config = dict(
    head_dim=128,
    vocab_size=32768,
    bias='none',
    optimizer='muon_variant',
    lr=0.00991,
    lr_mult_o=1.5,
    decay_fraction=1.0,
    decay_shape='linear',
    seq_len=1024,
    train_tokens=927700000,
)
Each number is 128 + 24 x the weight over its row's rms, rounded and kept within 0 to 255. Layers, rows and columns count from 0. Numbers have three digits each. The size before them is the row's rms in percent of the matrix's.

# layer 2 attention output, 512x768, rms 0.115, rows 163-271, columns 384-511
104:170134117137154149121090128105103134159075134140145117146111149120105134202077171103139151127122136126122157148128087151077133090150158080091137132108149092124152158139151145120158103092142090119100148143093145100113113062123115130122151101097152107154104145178109112139132138155170108119114117105093100123109158148115107146162078160177118135168149114143128150166117097107103107144163
103:126103105136161144094131116139138158138147126200143107179135151106152087113113130121135126080107147139154142068133107112144106126123112114109157116147126156113112117100161139096132108160153120186120158108178117093118164127098098117114186124123105112147105124117114098092118119112108139119120118108127137136137134097139139071109170116137108120156102151150179129142143113123160153127133
098:126100131122138147103096167125125091130144134149139095133148120121157108132126118149116186154131174095182168079123134114098100127161140102144091136116153149106100146161128139113096119073128097111173161135105116144091065111139110084061128190112156138170117149121161144126120168146133093060140122133092126118096076101124129115151134126119098089130093112142161121117117093117144165151127
102:112152072144146163125161183137136133130134177094129101147117157169184105133121124149132128140094127156127202148121093101127112106138196124105138120135075151120143147145152164103117113139132138145131119082095116105109135144119123145137158176175131105182141095109124163090151092108131150127125118113135174119099126095104150090119139141175128156123140113139145095144116117123083142094111
095:137105151138125116120089152133136041078167173098114103129137144150119102152146087118107127188138125111124138168120147157143137133109120115152122148117159116164126092132121116104080115155167158136119146127097140136164106145156131117106186153176103097162150146111084108128134111091196154120111118106116127156130131110081147097144127111122148131121132154117109117117110122097152121123143
098:138118149123151138131134135139137125137165174126109109103140127127118123115154146185122144141108105088136106120112096099130164109185093138128155164094136139133116109063146138149079148129155153146125132125145164160174137165117143168104095127103151113145194145133144157134144080119106141148084133132165107143112137086113158184155169126125131144141150123140145120103126163168138140145125
101:137129122126102155119059136134111131158083132141179114107104172115138131121093158115138127165132078161121164102173121132102142067133108126134130135126103117182098106162092104145109140148156107124092100105168129124150109133143137092102119113145090152161148184130069149083163131150109139146121171132106173161137148109111125117157111127085169143105110102151086100168097105122130100109155
100:116137126086142120119130105098128127127136100107165127073138110124183101167121097129138164086147188171160124116111099101093096134147143120152161124120125165148198134128134098104119117109100123118089123146146159140135111148117113149129113130139159165120114151137121146105112097214165108135096124163124149136108088108106136159119146126156109118144142128127110157099127171130124169145127
104:138150098141106111143121116183151108185116163110097142110136147152107127084109112183129121087100176118149115149145067117126155105110150104100133130121174171072132121116088122127178081164127072132131162128170119094103139115160136123109126143179086124137163146087086086150108090144132124163154158126107126122114113110125160140151145125088098112091136171144086140144130106151139165110130
097:108154159140116138103113117154160160159143143181132161090103130135147148122128098113145121154163180149116119161140124148114182159176131136142142113087099112077098162124095067129164098117143112086106101130121128134184118099107136121100123107120138144088154128146126161155122160101118120122161088107103103139126098164137124140113153098144125137148125098100144172116098125128093129132122
100:188141137142099137094141137152143148152130125133153149084150092088145123127104066152130136103112133070101125137135079107148116143133087081102158149134123158155129158106118174128097143157132110148141120180099145174114120146118135147143131126098179130118112151101152132136138146156114129137107132163129119129131130146112137121145157128108114119146120132142139133118122135140124135139107
105:131130104125133142106160127096112166165101113119103119124148125173107166141165102117112120108146137113099123137132162124105118135140152097133164125117171146090140085156091133113140038122124121122166147130128142108134137154115155123109149186142150136099123088134128110150125133154160157097134111144135126133156160150177157146152106129132128155124147148121119116143084115126115108100096
102:158097131128111161097139125131141131086141127167125119139133123151098081180140127142139160104113143151153116110158120148129106077145147125061098160147102129128116111120093111128115142110152112122148158160099137157101106156094108140137090150115126072149161155103125153120117155142115183117150141142108127112126118128126164092114123133156168175144126093121136119142127117130128125108191
098:075106120109130108154130092144149132110116153158156139116113109107160136079153120114134142126132100162151149090164115105133135105102110135149154137163129135095125148112091148110137153139102136154087133121118112139126089127078112089211113108149121128074128139098142115140153159133106176136117128145117142171069136161100115155117153157123154119130138130134140097099160136147128164113109
101:129136160133147131176154122080101127106154140135162108106133134172118146128122094140132108151167081106080057165152110159134147123097111104164158105113109111151086112108139115141116106147153094148151164134074123112165113135129184069132158175149119159144110121142132138141151151090127096139163116176120136144154114113113122073120175104116119147106100097147103110087119149127165116132141
096:118122138108114120117167132133103159134091141096168126118115150115132144151057129114131132154098149108086123180122142135155139089130122154154163151086131127093082133141132153140103178132105125105132150120122075119107097128112124143138140157098133130101136085128145138172114145119121111110163148130120084128135134123114143117159112102168131151138097125124182134132151166118074132129145
096:113130109133108121121151137123123124135096137143135120140169095116119150138071154129111115118152141098144142109168084080107105132154116118087110123181127141137106126141117152123113117128119106119123122145119094151133111127106170124124146108110087122129157132109152166157102134133122070173127122117099120184109115109147147152149102081123137072135099129119137131174095065127149134130137
105:124134133160155096134100124086148134161164139074094127171116128117108121169137124098122131123145124089120106129115129139104161111133116131152143124131151110093135116112173148150112121113108155133107110136154107084146152158108129130082149110108141131121139090124120105126118111150129147122117121102093132144092092150167120147115148162065148143132132134158158137130126126066131144150105
095:103165154122152145116131143151097101165143081123142117154096105113090126139075146122110107152156138118113098131138158108074115081089148140127105124108147138177148137089157133119165079116106190110146159116147124134106083138133130153106088099108121177153129129139121101095129132154127122136163157112118100136177119170172127131141118143117158091125148107114118122132140138156122112131179
100:121115104159143160110109123144124155150153145173104128158132156164112100121104114087136101102133139105152135099141092137140122151150112126124138132155155160095165134131154134108110129140144133121131142136110135114116147118106104117082141176145147062113102126104110080098116157103124121140129133155118121109112115194151099123100174161156130098166102165160099102146107135137147161116128
102:109116115115128121128141102107141118134079092158123084097170102174127118096149109149089166149142099089134089127105112144142126112138069142122100114141152129149116126109125089153074146090121112089184076159121090102184137182144134077131108133099109032099135139125093116192156159125111106134130145096177144109086109130137098152160116139116121103155121131139150161148093129138122108119147
098:151161087162187157128116101135123139136121147165136105136148133106084140119138118175164145128131154153110094123134123158138098106138131137125116111129127144085120107106098163083153101075149088128138123114127144141135132151131144120150115177176135114141111076160150126088134103093138134129117112095064137142149131116079087093107147106099122170116122147141132150157123127112160166130137
093:157107136130124123122144122103102116115110097125143095136133136134082150107164135137134112125133136137153102102159102152100118099135135137153120126110080152131149148112157140100151105145118130139105147145144110143133103110148080125163123155132084091145133124172114118181118098090147102124126138107148106121123095150135122142126169095139095139124144133094128123119128148110099110165136
093:129138153118145114123114152104149168123149126121105131119177146137148170141141108117138134160114097156141161115145173111105130121110131165117134108129099116078083145099093127130112097141174112132124071164181096093104122109104153096166098136112107144132135158147162117160143137072147098145145103155156128125155105069130112123138100122135107097144122094139115158123151127189165097132172
097:118170133098139145088126153159125154159184145119100082162129113147165131094114103113104122111093153150130152134126118114114169172172140107155111162184142134152108145127176083093141130106135135114151181144114144132128114107097095125105129136128134172150166159122138115159088165099095156081124168096129163144170144142127160114089137124091082125092136124080154161110144116111127139156108
102:104117145152111124113152098139103144166126109137102133117129118132141101136130170146121125094137134170093123101135166136140118123131131096107125111104112102168094143171079131105114127131157158132141147150105091143099175076134086149148145154083086144152110118181129124128152180088117112166142119070118136128120171099118132111092144108146158132152123157137124133125096092171136110162145
101:134145149118118147130180127122137147128155133154148143129136112112160165141060154176120184141137131128121172128102121176104141124157120151134144140144164109137157126079146116083099128140124152155159115115087128191134138110148097121104174161135119150145111123128118126100153133165149132145141120161130066168177130184133162140091133135127122105174157101143135129115173111127164128123140
099:097090144106151168115142111131092158105160050106123144154132133133151138149116072116164121068181117153126135118120137116126119135136130126138100091110130076152129117135152110101101104106141134134162139118147117142159144134109059157112119088130126113122112147129175115094131125103099153123130148157108162142141131143152099105134163137119149129155108129125115086141186104174113117136081
102:156114164115133126099111094115091123082124073110131151120153129181173118146160107107132095130137178121152119103136120109130158137090125102119165136101157124137153144132140106158183107127143115145097123130079128131110108093119081136156122111111149137108128137146118135152178112115126100147110139142151102100139085163134089103142129101157096139140133079150127140123113134116130157104119
099:107109118123069133133129119123123112149130133164128116179121083170176102158135115154099129150128169146101064084136114123128119167178091132095128107122117140147159145101123091151146146124142102124174119136143124136143096142095130202143148094106106137177128121155118176161112132147140124125125119136080161128148092137089104144092156150157125114128091132115147136110160142124111142137086
105:103179133164103137132116090096101126179095113175124094069136165139133145090175173112157119147145100169119101123123112105146106131149150119150123146078124112117147135141065125156154126154105074128125171171075146109154144152141171110135160153171145163112118167164169141140115160117128110126132126146127162089151139095104111198152182124110110128121152129129110126131130116151153123128185
106:120099190107133111138097125101089175123180147090138177137097088138124108128100131168119139087110105168137131131125128133121121161147145153148126091123132115100153145164136158134101115107089121119107131170136099192098141118117138161151129126079117107103133132149103159171205105114150107138105168083129121089178130127148084099132100143088167117085093151191113128159129120133119137108116
105:129136118074139149140111093130122133184143116159113130138188171142158136135083134135071134166145131125145092131115161093110123188127105156134077118115138116163138078153120107171160166132157161120139115159142118114110137091158170123158146124149068140152129128111155133113092148119103099109157111174201139090163084142131136116140121133141154140115128121102086116158139139100116095119122
100:174118095079129129098175142134111105077124127114128136181127079123117131140119124141172118132096189119137098121145091129135125156166127139150171147135149130100102121147142116104154134131218109144111126133127098106174132149086112101099130083156133116124144145119173107123134160123119135124139104169138156133110135149139117101140117141104116075109139114135152132113100088106149076131099
102:116100165103110139094120137152140082121115133136145125136127128108157155130109152118085103160108194121135111092126096134124143108176165126161110160127099112181093157136152107101109116130141094150081147143086093091146094144164108119136139154085112111141131158140162164162168135136121117146108122168152138114124130134115112133117105117153124132122147131109112109114127132158134150117128
099:083137147112122129106186170129140124142117090113147125141142135153118151099102164104173117114126136127145117096120166151103138110128106127153134152131135132104062097111133135146142102151180152185088161179142127159097139113124121130126141120145126111187169127158122157170121162135129077090140102095136124117134129147173111100118142130112123091160161136110118109104146147134122099151078
098:124147142110170147122118164134143130099151135132084105126153152130110161118143126164160088131103119103069104142145128164112094111088152089171166084153119087160127129133166136110131112145097077117159131118122135147140124127100114109117167144151082131145134125124176122110134128169123116122119101145144097154172121141109103129133138148114124101120134064148135113086132172133150145124124
095:148129109151126151145126099107199093111144153097066173134164157124141156165109154133135137123129107156123137110134127162062082100145145120150170124137148152120177131133121106112102108135154132167148118112119171144135091103120154143126113156164160167136124136133104155104124128100089149122130124103092136182143164114122119139112096122149123101124120156147111159161165115117150100133168
108:119122145126141135122106071116147151118136122153147106136106157116165103118100166140126137113099082162112172140120116128102117117148128129139128141142125167141149089124173125105105154099122121116160141089094113097086106138157167114122132157105109130103122107117121178124145128153123142166128160134120099108090161110081128124098099130126185145130100115114109151129146116129152145120164
099:153111146126108122155136147202169134107130178133067090115180119144127134121119132121138123140112169114144116094132092113128142131128123095127100121095131138158115113146185107160106126092143078117151132125088176157121129085186114139162137113122127147105066155112140154106155123092094119131120105114096167116143169064126106111141137081108123141139079149143122112151153097128102117123109
101:109076074133111106129134111138118108190161136097156141139110125127117079153094124106083181109134139124136150125107122125101122084136127148106110181131141167132133150155160108116104121118133101086119137111141140092095074116160095123119156161109097102125134137110114143096160104118155107125115095087058103084130157124119092129099096134159170124123139185156111141114105144144161156113123
097:149144140174116148160120099117160160116136144160130075124166137121092175091125109116135127129130139141122094172069131125122122110088085149119129110154132168114130084125130164104089158171121142151139098132107122116109125127104127165130160142153141140098111124094130129118099100144150100107134100127119127134108166131100078146129146152099086083139145113118101112131158127074174132115127
099:116127116108109104116109132150104113126117135103167120144141139142119132119127098142138130094117118150120160139131142136152137174139131069149095121111139110132099107121110139121123122128164103138147111101107117129100124138138124122174121086154112118104134141135142134144098178149160136133155144127109123114140150149084120141165153076124138138113172106120123140139152089104130146147125
102:142127145112169127159134119155134121114085098092159131105135068142068133098076092121175106105140153144138110166137127137136147113140093130119095093091125151115136052107126153176145171152144147090159142152125184114136129110128161129114107138123156069123089115099113117081091123150144174117125130111113144099110120115145082142152098119129106119161141118115135148163105156131138128095174
099:132121121140135144120129130117119108140160111107141113120140108147164118076149162126187155118145125099111096112140105102095158096109181153081160111161162166082118150142109101089086108091105128082089182117111138140115156083140136126049119128110178108182087142104140129098137127155157126131155140159148152100116139127109156130151163138103106099089075156114192164148162118149192118156145
101:152143134139111104103073116145111106099151133116158087132155129102127154142153121131129109088149136125160136103119108111092119138157151134112145130116151172163165201169124128147127136132119155130135117167139117119168121135123116099148127096126149118143083172105097110135106136114155155176148122102148119122156101102103121125170104122111166103136099145111132154102140086145121166201144
099:101129114124117140135113161138121136146135137123123157085066156075138119118100166164096165124134093129114142138092142105118091124083139116179107114112157128108084138142124164162060143169136147069132120127145138165110135125146186129113126088129092155162095174083101128129110115114067144106159093149144147135121147118093131157141127183146113166179082130105133093108146126106102161138157
096:114144153132124115120164130156126135109203142143182118135132071150165144129165107120137117099147123141138140112138150084148143123134164101114152122151129172130099113142138130110156097133128158113181103154158147115158111120151135124135152148064149138121113136125142146158177167143109129142127130108117157147129117158162092096148127126153114116145125162123130184158104133095100136149153
099:158094096103116134142110100150129084157128116162172112110091128111131146136114143103124118128125189136142130139103146104120147124114119104123128142106133120114096201121139154140140110118167099123104130088123122116139121096091134118159154073147160141110129103109136149129122110138139140128178137086125137106139139126136153133099142154203135137112119123133131131094112177108090101131136
103:121145154125162148138120138136128113151141138141160144124106149146120111132127098159117106132148130189111143176151127130167131152131164104140114128152140131115104093154147131131114129078087121119116118133167126114137135133160131129112106118142149114131169133124127151142130117104124132108161123108092151136139115153140151128092093130124093121126115121083132143107110119109166173123147
098:136090152106100136147091128156108114128074115148195114128125160109126145118133124120084143138157120091125173149140128117147124147131101139164149086135130134135176145178136145137115164116118135097164075101163113102126139144123125119108104080120097123183135149139142154107131147106133152106122136151158166143113106159111148118105102128153143135124131152103147123114121114108091124119123
099:103098074113145121132143137084169156122134106130115087103129138142093102104131130131126109122078151132146149113149117100193122104156145145130125154152157139127137145139146115148153128139097130134121124138116127132150170116132147074148156149173171141154140091116105104134127124132093178082147143146116146100121134132129141087121130138110140085132114109111093105155147128127126159123119
098:147138180094138100142119144129166110140124148110137105137114149142102085163131146101138107123107129093162088108116115073112127112127153080122111127170132124128117164084100190112150121133096143119140135125128137107135145094116131127141157133124127144116104138131138094149106175141176076127150083118144127132112088130136117138108112100122103114135136156171148116087140119111164167185105
098:121080132099127179154159083178113147104125147155154081138116080126078095156115136131182159126144120140162138138111126112194158124100129127169122128079103118145161103078174119086131119130125110150124128115122118153098118139146120072094134121115134159128137129093103094128125173130122163115184156123146142122167138123094109107197103108149176162124131143113167142143132113139119108106139
107:148168122118132163129144143153096118130138154131074123166173129111147117169129141145151116106125137124123109124166191088118148167131128184129128149143111161118137139111113128109175138146149122179124151104147113132170172134145082147106113121074094136120169137111168121177119115130157098169094088134189138113129141102156120060110142141131093141113152078146165142072114122154108160137079
099:113144116166144155160157108077148175125140090115111105113114113133115136120135174168125132124133150165112101145123150152129133098124087148088130084129121137121135117154108124108173120148148145151075148117105153150107108136122122156163169108114121146145121093104125114116076159118101120133146122132122129167102134143131119133173127127077133141104173106130154078155128149140132126127142
102:119144127163138141116099150136114127156158118142138123135154091100150152160151156134116130107138163161123227102148131107124089157096128145104079135190140108156105106103115143097082169109123155144109107150152123108157074104142138154086135111099156133097127140087137102156135120124100110123067189154172154147121111128139133132122102111118140115148147107109127129122130117084167115163132
099:110139128128132122187164122132088150159162146169136108137126136123118133102141108146107149145087143110067127145066098140120092108159095121131120174094142095097111118122134092127133103087157169102141131156169057151128128110098079146112151069150144121147132071149108121172129133112134100119137091129116102121160143154114121116140122146122102123140125136133121097148122136124134097143096
096:127149118162077080142121145131156156135097130113183142179122120124102133127143148102115123126126117114125161153119090118096133104123122089146137140163147117155142128114146108110118140149142145169166142120118148127148119128156159141110133156126135076165123166156114122139131139119115098093136135145114094111111150157157126116129147172118120120117153137166141148150099144098124116108082
103:112122121154103127181138142135139088099112133147086118158164110179117128153152138086080138141142155115136118161126142148176123112100161147150169147142123125136096100164112171144127159116117152125139106105147132115129147106138184124101139143146090117153155110147147157098137109165135141123098135143145133158119151060110135177135112119111155154084156115130125072105117159132131134088122
095:122133122083100122154151181123104172135156156119091131174167190123134106169131110087082120143098131091122102086103117073149121134163158109128153151133112151148090087139089092128121112108104137083171107154130163163169149078098139134091119154154165154149108155131090103110102126136155150109131098157100143063131108146167133141151139159132111145094149111132148119093128137107141116154092
102:130145115178124096117118173084136090146102141161118139157121146167169099129096101154117058127094145146138158119110125126163122119138133166126193141115140129067125136163083115166108158160117155103103070099124128111125122125123126153154109131130166118113152120135113116175121138136165103165105111116115137104084088092080149121071106144125109156116165116164120098139157114161123141112125
094:143117159127104158163113139133103131080110120086129147099118132140149154112138128143133129112147107144165118165130149133094126116155140121133140135099138129101140103141141164118124124110112129083080122126155128094127156130137117106097112153153128149149155059182134115126117125117142142083159150161144139152168092104129133081117118131141135145121109128098156134117080119126157108120134
101:160161134100141091104121181127147151127098152107121161142127141149119155123089106117136115118123125129136152178135141108156121117153111151163136131155130114131100108119126117147129155097115120136106130049097165151174133146114136087123101155174121086141119152158146111122104109101165158133136142142177140100110133108124126122146152144165070118186139101157108128131159147114160140132131
102:127114112144115153117167147169146131145135130117114142142119135131110121148095118123159097083184124118129142147142109153145137157133112080127175118129103134157146098102107180096105125128108149124159132126135148151146155141135142151117119145112109118147116158157148117128113124134146127136081140106120177164121124156116115163130104107123136108141153122161152152090149142103134137112129
103:109147158108134177111147073101151144140140121130088093117125111131131123135180108152139107130138148162120113142163130088105104097131068158129128088108121160139117105149069064087163100115123129115131078111135091091159111162128124117142164108130139104130146118139126137147139163129094130103129155118113126120169115099157093117119194154123136143111160156142107153153135144144098072133120
115:114124114096140168123139083121145133124146096113160130089136117117102154133147115160116150143108113106143157115087085104137075095105158106097137118119124096116118135108076155128158124107118178095166108126141131123074124179108132121137166100129128116127095140130154099094138136139105103122123129133138155106105128130118070137155175141133128132125137106112168123109125093115130125093116
103:125127135128155098119177140083120130142121160151113119106100145105160105212143161123122167173142127120112142110099155153134110106109137137139175150074182110133134126146162134141134160139173109107122127140165141104148127138114137112128132107158148128119140166163110110139087141109127123107132117117085138152147124113114122127162129088106161149175148111141087163098144134119127126154173
101:100157153098121174110157130093145132162112163134169120080092135128197121107115143144144131122144106141145096097162110088118144135100146170111120117154139148105123107116111121170126180074148099108141146136135156158114114155209129104133100137137119108131132107154141163161135147143132115097109140126138177120120153138117162153150120103130120118159124161073155122137133138141125160154086
095:161111118143026149126150104098158098147137127144095123116139094116109114133171095119124074104142142132130107107096073145153124111080153112118114131115133133148145096100162107139082098132140072144127160103116122098122124125127125134122108126144158114126115163107077141113118110114133107106155141121102182127102115099141113134124118119137160107135155083114122125126172135126122147160114
101:058103147105097146122134152117148108146107109126130182124138137175120101146161082059120142141121123146152096157142086073157133149080160090136128114159133168123138105150106114142119099142102112138113134122131180125130130123137158134115140130161128154116151164077159153111181111127164142149125099134099090131103158104167148142132114117130108111125116119124159107151117158173116148093191
099:103122174126138161137136104129157166180168128155105139095153120196141086106178093134124162119143121154129151149113164156128146123062098126127127128139145161180158122126115143132140103068124109111092105108149145139125153120119210112121109138116145162158146117148100164131097106193111142089083113120108145159150134124162155125166142151121157164106142107135139116164127125100136153112102
096:123185144180097118139131146143135114168099113130094111103143149104134149139128142150148102132111098128097130145162120179130138107107138096130146135089110105128108120117080106120133105115124173118097158140125122098085107095154114143098108104137092071140166124114126112121165138120140084128094143107132110075136199122110092115162089064143130133132154107119071128102088152076131123144145
100:150128169115116114141095157149159091097141117100096146151150156089122149132152158123188121128129161125147102105135154110090119157135100106137118135136105113126126138171100150155110070056131143161097148135148172106127140130148101148107135106118133111133083142119141134158118088118132117119119144130111122106115127128129121141129125133103116120110102152111125160123096127071133165152139
106:120090111150116111139106150138146103124130072138107128129103105117183111091094124103119138148183105156130120117132139145136122059162153155143108129131168115167132127130132170171160147116148135110139145126160143101111118125123172125158131080142138168121116123142086139192148100132119093153119112159107124156149173163131174153117139094094130127146106132141081128162154132139119078161151
099:147147079168127142110092144131119126140141123127120087138094137106129117111128127104111150096142136111127095151108118110113154127126126155134123159142132111134206114166139148150117159150122102126139112119125141122118152162133146106117134142138132103105141139131117120128097143137113084154107167133149125172144135116102122150141136106109135079134106144088138151105093124162158106129095
096:116088160137114153147087116104124168157099106093130139108121139102096128150135162164173087152124172121108142127123143135132117098094145106106116130107094136091143176165132189126122080133145137138068152120120148149150143124127145143094137111149155187140120124165134132086156081128111090079124083090157086102127144120106096098066090189093105142136157123138154090110132149142136147136181
099:097128122106142084134129158161105101136158131093106134120117141105113151091129133129120131176103152118185102160094145132159135144124128135120101121147155138132161113117120110136104089144110099160143091145104140149151092143165135182151113141150105134171111149120126116144122130146172110110093165097133109117132175110111105145138103115164109135127161132103081122173130111187114125150113
100:112110118137149095119094115121122122155172103171109166140155108141108107118134123133119118117109091102129156144110136109095143095149152106116148143078116149150109113101135084125122141161129130128124127100141119099106126134122133156117153106115170144111166119086153147129156145111093134141126151152121126151142121127123123117107130126177140144152138136164105104137116110131142144144155
098:209141113114099104117136117138142137148129139157116126117188134127151123164111095149190138098111125132125154121162105134142112147115142098140105156142138113151109129124117104178147144130160109153160113112124127127127139115109138129163153122137139150165089120163103114136160131106126140121138167126166146099110137159131108129147174147134107142118102123087130137137175137127176102086091
100:093159129145152134175090088114145139105157178183142151079136097105092152141167131152148119152112129121103159118149129095153114119101123139142116169148144146132078058144186138143141106188143150156137143148109103130100066129113099104144073086112114163143138105122082116140150140111150188113134140112082154156154150178148140149128149118135184119105137108121090093116134148133134143145128
095:146107133129139113091128091126131127150112130134143090128120102166137145135123099082115163105155111128139095137151111117146146147087100147102136130144125123138127187125148112157090110142106086147113164113069129147076113112148122125078134141139131156129133142129176136145127113103124173132117193166121161155158147096126132137122159144120138169144110134144125122118148117124130174102163
103:123122165148159153143135178112112158146120153085128107149149164121124166112136086129114133093130126068113127113074118137098134086113128177078104118136127150087116130125107115126103181098125112132125082121111154110176132130155162121101098138170134120105135125154113121122107147071125136136113127096108144147161084117148113141090093114073126119133100143162102097110087080174117135103151
098:135144134156088125142128115132126101101110097097160147131142094105137150121126119178108136117129128142116153096132045138092137149122157136085108081131126153093153116118104154127135124131097124150142140137093113157086130145129146097149167157148128138116126157127116136154063088149124155122143103135116105145135087155167185105141100106129123123146113143118097156187129121094141139104104
099:130147106128109101106112110110141096136179094147103138111130140134157071105113115131103166150138148150123120123147096173104149118152152108112130143069117132157161157145097074130129130136131139077152108111127128127108116152153136153139177141118143117154095114118092101116157097150116116111132124115128098108152122135058142151115171126150103141114120144110104124109139155157179118119135
098:091110118131105131117119110125108111129139098132153142142094149132134137073106113125110142140140137143128122069129138147157100101143097083103075126155126125148104099194133081135109086115104104087154124132127145183151107124061151157125128153161143145114095164109137170088132115085128145120092132132098128104142116148156169148128139104124129148109149172102121084078158139139094136151159
094:085115134123123079115075117109128091118113174140133186176140136107154125119124145135179102104132127158132085124151136124100097106172132113148121103096118135179170109138140121119146104140155094152121132158132158153164131144106093107153158144133150078121122112110116087100150130096109153135133099132105110147122101187090155099163120124116108104105167135117109124176110111147173142131128
106:166154129082080112088080102159146137144132073155109104116144130082135138097117100116092120125121123151135131105136162091139152108133128169135135130183091144115117115131120151158167140133111121138084152128117147103107118124114160115153122113128138102094174103137152141151141126101124125172138131152152113136124135146128156127122113140114149162157130103133184178156108117126121136105098
100:127113132168131123123102120153178135162121163141124149146122142128093125085117146131112106135119092149148118141108144115122128153155156131130087104115127113106151133119147139158136089128151130103107146137074148142126145130114150133078141146162103134096102138151132123141152125106117097157096180156142129114121128125149129069136119145111095087151126088155120103093124169112175129134116
099:117091160108157153123119156138151140100138122144120119119144145160117110132105155164137157134120145150128150138091111108153099092164142185099090116120121137104065151169109105112112107140130170130103138103126096111105087149112114136122132139139106109118123119107150128105111118117132094174121111118091120114094092103121127097134131116125156128134100133127149078172132158153147132136116
102:160131168151129118111134089149143102148146117151135177105146099172089166098144138119151116103124133216174146113113167144121186141128107157137177151144113063139122090138137128134094154156124057147136146165121110138119148113115110112154136173098121136115161133184151119117122167110079110110113138167151113115127048119135087095151172138131144103185114148155138136134156112117161090149110
098:108122134141106125146139120116137128091120138101094110102117138101169101079144117124128146158135162111130129134141096125097135171140138177172165125107168116115132143113150116173128173137101090088139136167106144116130146127077163095141121146135126133124139164146160120144101154111134111136146153176168132082089087091109155146136108136122102082141158123125151143071109112132153124140135
103:120113085110166128109123155106154106142122152073095122104076114130144168120131117147092105128068180111113120117122117133142129174165173117148120100172141099110143120140142114114137117119142160111114093140130120137158122131163138118106102127142123171063133133136094119127123146171159125106107128129069139118152081179161101148097127159120122108086103120086145138139134116127103133098105
095:136100082127124125116130137136174095142166130119107136147156067114090136136115118149127115117124118109118168127116106114118154105137131115106085108166110117127169090103151100149122133130161132142149141100155187102141099095104101146089109108094114120122153101054144126123075115099133152090140108165116120116098106132120126100096126128150145079124120117095129128141133119110112101138118
104:083088144129161154110152102114128124174128110116141109140125145127142093128155172179149154087148109114159115111156158141145121166114097101171168155155138098111164133155109091124161098124104060133140156175123150114180116165120146105089159138142136131123096139125135102111130180116113132142118083153126121118116143161125132137148081139138097140163157177171152114138114109079182130093123
099:151135135077120156125108121153114142120140095156105153115097105101144102143116099126104124131144098135146117136121107125086159105131141114133152130109116087151133116157174175089136118128127153157109119102152130140094163145101113096177168128169139157107139109097142118139110163146163161124144156111164124175139141114123164123087131165100128108095119109129132094094202169169160170088092
105:130122151112086131166149155157145102137136237178093122131126125089120122139143170145111120119118153134144144063118108104143074157103130167087120152147125132128148062095184074093098118104125138141112145121123076154147124118144083140115113117125149137130104115152106114140135106132131093141133129142120177167089136135099159154122082138110123111117140168125111108083120133143098129150132
100:115141134147125140154159107126077131135082075088150083157107095119088098110149144087150132104129094164107117166139130170102106170149145112132083128151138143113160133132165129118127173109156120097112131150123127138075106165092138191155168152159124128097117122124129115175128128119131112028166088141139120124157138132113131125101097094142145140106134154158134151145133122115134118121115
101:144118149146178140138148095085136170137161103121112106098149051136155125151066155172132141112176102135097122189163119129105147098205137129178127082102126121140156170136158109140129148106142130112150144171133114128105131113147129127122138142104123135091142099112136105087158143135183132165132128134096113119130122137147111114143141114120109109126118159132137101120102081109140139140194
099:130113147160096142171140158170100116163166155139121153163168101128121146085183153116132127129155142181068143084156076134087110154170147165116099104135158143093145143114130135167122090137144103114131172149118151136118105091112115186142136126135159167096145157135145153166099143069176079130141103181119096132152115103094136164096137119103135111066147109126114074107095166124153161139137
099:152127112133150117115164122117124160077111117117143144162101109120111111132110134141139149109088123116144131162168178159139125137124165146121144125144121103117123104133163153101134156112101133160161180143158117119112141173133155137101130133117160181113153146120097122202165147109167097090164139173062113134168109169141122145130152133126087087137115087173118149129166119095159161149110
097:083133126115125173158107097126132116122140163103147125165163072153090090134127106161155109107104112138139168132124101118106148125141137134157108098121182111132193076138152120140165118137169123111137150152142118091138152097136098094164107098136123174163129141095104165127125108135147157106159153134099100131096139124126181140152138069097129125109125161123130139157147179128084124130132
101:157123120135108101138079122131148131121137127173108201142119155172130138114097132155135091143095105086134129163116106156148147103137127160141143093148092170102104160123117127132072104119165120133120102141087123130132145070094124101102143051123110080146148092083157144107110141109146113115143108117123126132129135093127134148100091147183129141167096153171117127131095139130118093136136
095:149094121118142157174143145177140129143124143129104121118144135113105104140141175127139124151165093142146123096144131107103147124126137102132158116100116185165110132078102095151111108094125102132155103140142122130147124136125127112107142114125149130100128153126166158173116142170131114148135100108176131107135094138144076133160141106119109072100150161157119129115171126168143148159121
105:123156100127133155111121106144137125134088171066135107120102082125116104111097153137090124125111126109120142108159126150183102141110183149077093126136109115154209095152128111106122170186124109128131112132169137163110138166115129077135111160112174119124160154081166138091120091118160105124102117119101126147163121140116120131121117111119112125111131103143085118118144107180189121089148
098:109157120125093113152102140134109166174114166105179110086094154164122153105158107117098169098153134136118157160162175105130113134094148078131149116112167104127136173115096112119081160170172120104178116115135149135147060125150170148127099135138129156096115124129131155140164111096065126144113096160100129115134132193125148124144104074125088123105113163114121158087119142105146123120103
098:152114101127153131104164111121158104104155086106136134166162080146114129130154116158138112128100129151148139136155080138112150121144139115137139125093136118141099114120169113180100133176146131136166124135184170146143103137107119114067165136120152091108060152157095137121179162122088122117108175128076102130121059138098087163129155146143097075167096144082124115065125085090135159159169
103:173104098139158097149155114093108123148097115129147153109109131106189157135177167169129119178154128144147172162159148123116119106132137144142184184116131156112127110121130149093160116134100134131122163128150120151173163176146166056100157128155154097158170110166152124118145095107138120134131073108123098129141116126126151113099116156110093125177140132147124145115155115111115121095138
103:138172122141117133141125112135152133141126118135094132147137089110161146122097139126115125151121160198119136147117147120111113134144133105140117161173144113139120115127094130122098090122144109109101119171091067152143168139085097116143135093129103135095123126142151159141131123095119139097123134127129102184112117129125133148116152123154125163146167157144141178105147074128141089125171